config = dict(
    hidden_size=256,
    vocab_size=32000,
    init_std_qkv=0.026,
    max_grad_norm=2.0,
    warmup_steps=200,
    decay_fraction=0.77,
)
Each number is 128 + 32 x the weight over its row's rms, rounded and kept within 0 to 255. Layers, rows and columns count from 0. Numbers have three digits each. The size before them is the row's rms in percent of the matrix's.

# layer 7 attention value, 256x256, rms 0.236, rows 218-255, columns 0-127
114:084060091123159124088133180122102149123138107065101096130131152095113132127181117116118119094113109122092147099094120048108191127181105112095126161117148138146173152200116133144108092159159156202117199169131189151111165131083152050166145133174154103162101111110069136165107122083093114127101088121119128148204128099102136130079120102159149143106100218132133079161167102109185086166148
115:131125108132144082174142116144110114180157132068103151166106085150166038143127148106138146144134168128053103118126102169125143148163147108156123095135157220039126120098102140122168151170148078072155209095151162113153184096162046126079108104099081131133127163077165118161095192139112162114075128109161119129104151157114120210094135158121146097139114152110108153108098136106134099100042
117:163132103131167143171126142127175105126151146091163132125119115146051193077160096135121129106181118070080095139136174121108163193138127127136091150137167113140146074139149192142106150087215123109126077138134108070111113072139055147135103170156101092122066159112100120147140133132095102084124112128165154130136182169143137145112213153179113166139197102095098159094161091130113178155199
117:131123101103179197149108135099162153125154121142111103080121125109144108123124151117085132078115150088099107126168153117092091135120110096122153065151137077124141107156090137120162110114102148145108085142119197110124112156110145200122131093123071143127164138124101074104073118152081168172081182134128145085184122147139168114130145134138196074124129180169073141096139135100109178132132
107:113124189110121163129206117182127124119144119051123119072100139110142110090171111149134127104102073124129161137126096155119176159168148133176142130143145078147137151123102118175144101146115164127139159121096170101180113139090130193201101096122126132105120167110162125134136075130180114162080121140112122090128192106083110080113086141123136155114160135125147109171097116134078124105161
118:180137170148141194149158135124115130144149170146151150130100138147151095090103117141109122080159131154127135074119038173125151129121183123116147078107157191101181044120111142143161136134131110112085096161166102168137092113113144108130110094142130129150167166112139132174156161135088114182154111181113187159085084105122163139143112159090111122173192123126150147148121093145143126089129
115:134093100104132215137206101137141159139107139177159113133151140105172168131202041072099171112144135136127116132174074117125147113108162134110146105133087110152172125156180091121175180149119102126121113097114106122133120112147105095151138126080150144161127133093127157129120164143069147138113073156133126114115175118207119089192122141182126158120107138139159152165087066123130143080109
109:109050153137129097095124148087146126093129171158126165087048106143122092125128173129140090158066066087126122092040163123076141142119165107143098141112088183146117113103048157137139172096128107134149131106154149174148132125116134213121169155140170099084125117120101156102141154129151192051155088146137145076096067151086140074212168131112121147136130109152182079137190132181102120180062
111:149139149165060166133212073116112127098195146114083136113138120165157093139137126071073111108083103077123115138092159146124119117167121120137135131116123101119121154115122155101123158145131171160093112137154134136158165141100116076118111130127172147153098200132157096123087141175129155178113185119080126091103121100114117076190099139156171119130122047077065173127123112130103175138072
120:147130143119220137086098109130113126100116139119159147095142132146109091084072154044190132146144193114170137104078178131111138094041137129092183074121167121098056133122134079175158129171173167192141118125107159167126120086075120107116129160149112165168104110107132078070047094158144112113164143144131120148142156206110130176187202078170118068117158142164137090174093142098138095129175
112:126185131144096163142121204083098176143117148161141130122152148151120110167065114115136164080091119129135130138126120198112148174179097081106114142101154135162156134121174137142133112153120128111073152123147095097157102136092149103103079168105121121120117096134129081143080127119085107115164128143122125142145043120123121080138194190103100121102097150078207097045157117143162130163164
118:106100118100090184114164209091157102085147044086124121120116120113203070117189153098113091110144119136133137109127177115107141143110147121165143072097160091130174116120138147189154208089138109097160161182114139109123156216146155111119118166117135093141098192128081161093037130127134117148166124162129117110165160135064155150150141144114079123186124117173106087170108149159108099097149
119:122145146103147103134104089158120153103159123162125156111172153100094161120133127164099130128129155139087107114149136159157091159151139102138174052147117117124164142164129182136140100087172204141135178122132178123117162170239131095113106190094101122135114135139131177148145112139121143131173108100087124121153095100140092083114101058133140126157137218142098161114096148143110143142110
120:119145107109111073168114102203151119113134117078105165133122149139137114070144127126135119066036178148098180072132177142145121129150197114120150144152108114148125147149149177139125129089110150110106091084127162173111196159153102110097126071137157106092142146144168089150162160141074112111108120119130097221079092158113124102150136123139100087133132117158157131150129131114094176095164
111:127163127084141149144142076127099107118103160143186160129059169132120155109150140089121144127097111129065124175117109153130170136129127130154160088138158077105146143152154143101147181138091115169092147085162133127133134151033118122084100113092145132132157155150113138096116108111118149094092125113123166122218073095087161166175083171164104116190161118177125133162129142124158110089145
117:104143181157139135191112152100135143111144071071142131114104141126153139161150128083141155179070122179208152120115109110138207137094124128131091126109127133102156194147117118107111126104165160100146080103106156176093093155113076113115132143098132101180154101134147134112189089093144111092130186089157130107087135110117146091137128098095068157130075118130177187137174069128166161215105
114:157068093086125070138104078159180148115157118193153103093109132134173136113126126126183115158119133128151189108156175111118109105135114111184115107101183120121086104136093101115151133113188139137169101127169145115140096108063144103118146133185093071137099165110111133114163135141141110138133124115110104112132108157135098085080126146170157144177127138138116151105138127137121164141137
122:076161125120118162170163137168135151108168166093116158164187108131106153153125136096153147131101149198169084112166115131153102100105117164092123114115146095077119119137108137130109158146114121156180146189160105173108133193110114121138131164166124147071125155107078085156128100149132084120129168147162117083118163090089118154118088123130096179096145145091118056127111132106163153124109
118:178143078118131170151117160088166127143130150076165113174140132122198070169091124102167087131133164119201122149133112106122157099156115159168114111136125135149164104147091099134097101193096151073197133100121121107132161085182127094119111138104143115145131121161124175146111171159102189137118090123067111097095129140170181166111131147119191152164195120142203053144182126184108156118201
115:141097120146150127106100138141108123135114154128138103162106116192173100075132166107112134093135095094166084108168081141119108163128139184144144086142139108216156122172130100152147195143089124130086128119187118162077148107170098126102150153087128117137158111173170116160060146103066128121195095139199120129137134140167121130127087107116132087122099142131149118122164127165118156122069
112:120128118137143173112101103106152127136166158096122168213102100154122154094170042151084129132123149090142109133147137142140115132150121104109126105101158131132107123121128065151123135161131153142087118119102141166122085155187132147103135169153221131144171124175070176113217141138087158158111109119160139150135092159138123131105146114141163078142059112091084090039070126100147115118082
109:097124149084120207098169082118135122036072080122144100090165137184118111085125118169142078107054165148151167126113147109111124131147095151117102112130162102121120190084190096126108139158130095080094123165096132140122198085056126087192124162119115087158179118176041178114125132122114126115121172106136146171119193111108088124125102115133118147165165148176109119120112167120127118072098
119:123070104123162084104120147159104082121094072082146127115170173133169166100081124160067123166114160164133132159113177180112157139096158134152107059110150102120121083151093098142130152123162106132147194049106123070133137114129118096131133155138098151134104094133146118121116126099142097137138099178114179163102092096119108165085112148131134133138087065137129157061157171121110126126131
117:168112088100163091150138157115127118163158105140096058095066133171062128135141089155129109147238108150097131137112097141157128157136130083144110076133107089139073108110138146143086100159112171113096074180166140152162093117113179141125135140131156159072127091078188205137154059114120098122177180129113129133123093147135148122126112178099140086149125164117174087186102153123163092094164
105:166076152145158129109117136088098110117120132082123194150105100113132045152130143138137173112093052154106161149094127168140087067183163074113144156157142126112166146139106133103140189132112170130151087128098078121138166147110164116111158138143121113143150112098105101177157144102154180071094156182131133115150078137137096138118128104207115117077221137077089135097082162105093206120136
113:142145070141177132142105142109114103115164143125123129175127140130145071137148090113162146094016118137115087116058143107088141196149143114124106105102148106153071122116126158161160127078116086094170157127127154129087072101105107132106112133188123147139099169116178133164155116129093142106196081094149137151139176186120164100139077115099068097164120160150095096065093155115151153099106
112:117103083072134108179149156125130210150078122073128084108104104094165140123139121136085213134134142116148134115125142100090126107138120142185140124125122129136176122124198086139109101077082208097122042169118127187115195087074094177132070099149145103147126166156130122116165111198210136093166169113110133117084117150153150079157111146144171115104107111108084161087136116084122140128100
113:144161145152180147105158169129069183139128150132115134152140115103111129140135167110147139112165181152156144194167133152149177169159171141148147210119114199148074160127130126104049133149125111110162075140151161101123105150114093118145114169093088086137132151163179116087101171088057124166137075142116093096136128105124166146114136101146119098132107150144151087073158150176107185118121
117:109103124129067135166160151076157128183168131110176181112120133158174099179100106085143120062158110157111113124143185109130111171086209111085158179144109166141177161084145117161093139138171089135150107091169159169168091170144121144082113128130106172108113102142141101105116147159142119141122167116118131156175165105134193132102164134131081149161129104090086135126158119126153170101127
116:160122157152189092049118124106106128167080038155076174097105190120152139156166131080127157135116181129092137172143161143111137139114123085084094106116121128133116102193126151115124107104118100112137076103100109169098094110142123142108161130144134095163117098170133105151085107168066145165138093120143144073125093163157122115166155129094093103080140128110159144173139111109148139130100
120:174100084113146132116174115156131105134112141105163211111123067149080061150161044156139136149115141108129122141155139106113154164160121180126128152181157100090098120112157112132111138117161171151137122115149160115079089124111177151145133135136093095156154078100074099126117175146131159146155207089161114174142095170132056107162120135143121126122137118146135142138157100139166091156146
124:118090087194153168084129125094144085134160180185097178120113132105131089099125073103128135154151164099090103122160119122172159132136104155143129117175065045105126133122162109117120116115115172147123060075121108137116086147054105132159127191116091099083162159098148102125109141180096083070154095134098117108107168169086113114151148170116167149165146181112111092094120111153190084104159
122:133115135069095078136130126114154115149156179063113123158126147098127148137091120143137137148132160102136148124133127143112167145067122111139129109169091110054149171164149121108177115094167128158137121146129129164114066180113123201120111139168128133217135119141175128094139086113129185171164077136133148073155102117092076169116159112090201101130095138204178166136114163130128119147164
115:174146113160071114080112080144141154089103172155154188144182127087100096142161096060116182081140101152087102128171156097135113102141078131081132156123179111197095105085109139137135183099148083091118091115106174155098114083118121119114108107146167102138169103155145152140147130139199191083106132146119140036139189124123136136135130121121196128136103100120143140213101146122178146132141
121:137140148124127097101105126152132101171091204152141092061133148159178117134108102172104142112144035111152142115159121125108135095150132096052145155077093123142129095195116184070085135122145114101127139151113108081091121130070111067131096111174091161149172129092107087139167104163130130124209148130125117169105167093155131136157130126132112096074116103158105157121160141171141127147108
116:101098129133146087180131144095155135150097169132144101159144156143178129111064152127148111111059100082143145114075127096082163133146092133157089097122067125097146068166127180144099152096178116158141098184142146116124094067100140103105103227067099168151160131149061059123172133162124135110103188137136109191126202135100088135154132161161149149179117143140093124172105133137170092147093
115:108158137125129110061160123146164177105121098156207096125166120180095141141130165117119090195086108099117142153107184118118115125124128129125197091115145120074066129146120126167133126140168150080137079148137111095096141085105118134082093158149139110158130113127196108155065116074054177127137073137117104137142113118141190150181134184096144130134137095103155138138104123150168093099155
117:133124106105158165140085037088122082105156131082126143132121105117189185171148159111143196180162139117128133148168118087099105137111135147148108065135104166174164089062099081126088134141099181116156095119171120029143172164075100123093202074123125114060122080142121134166094148133106081121127155132098118126168112139128120141155151196087175116104113117104138108092101109121033145178104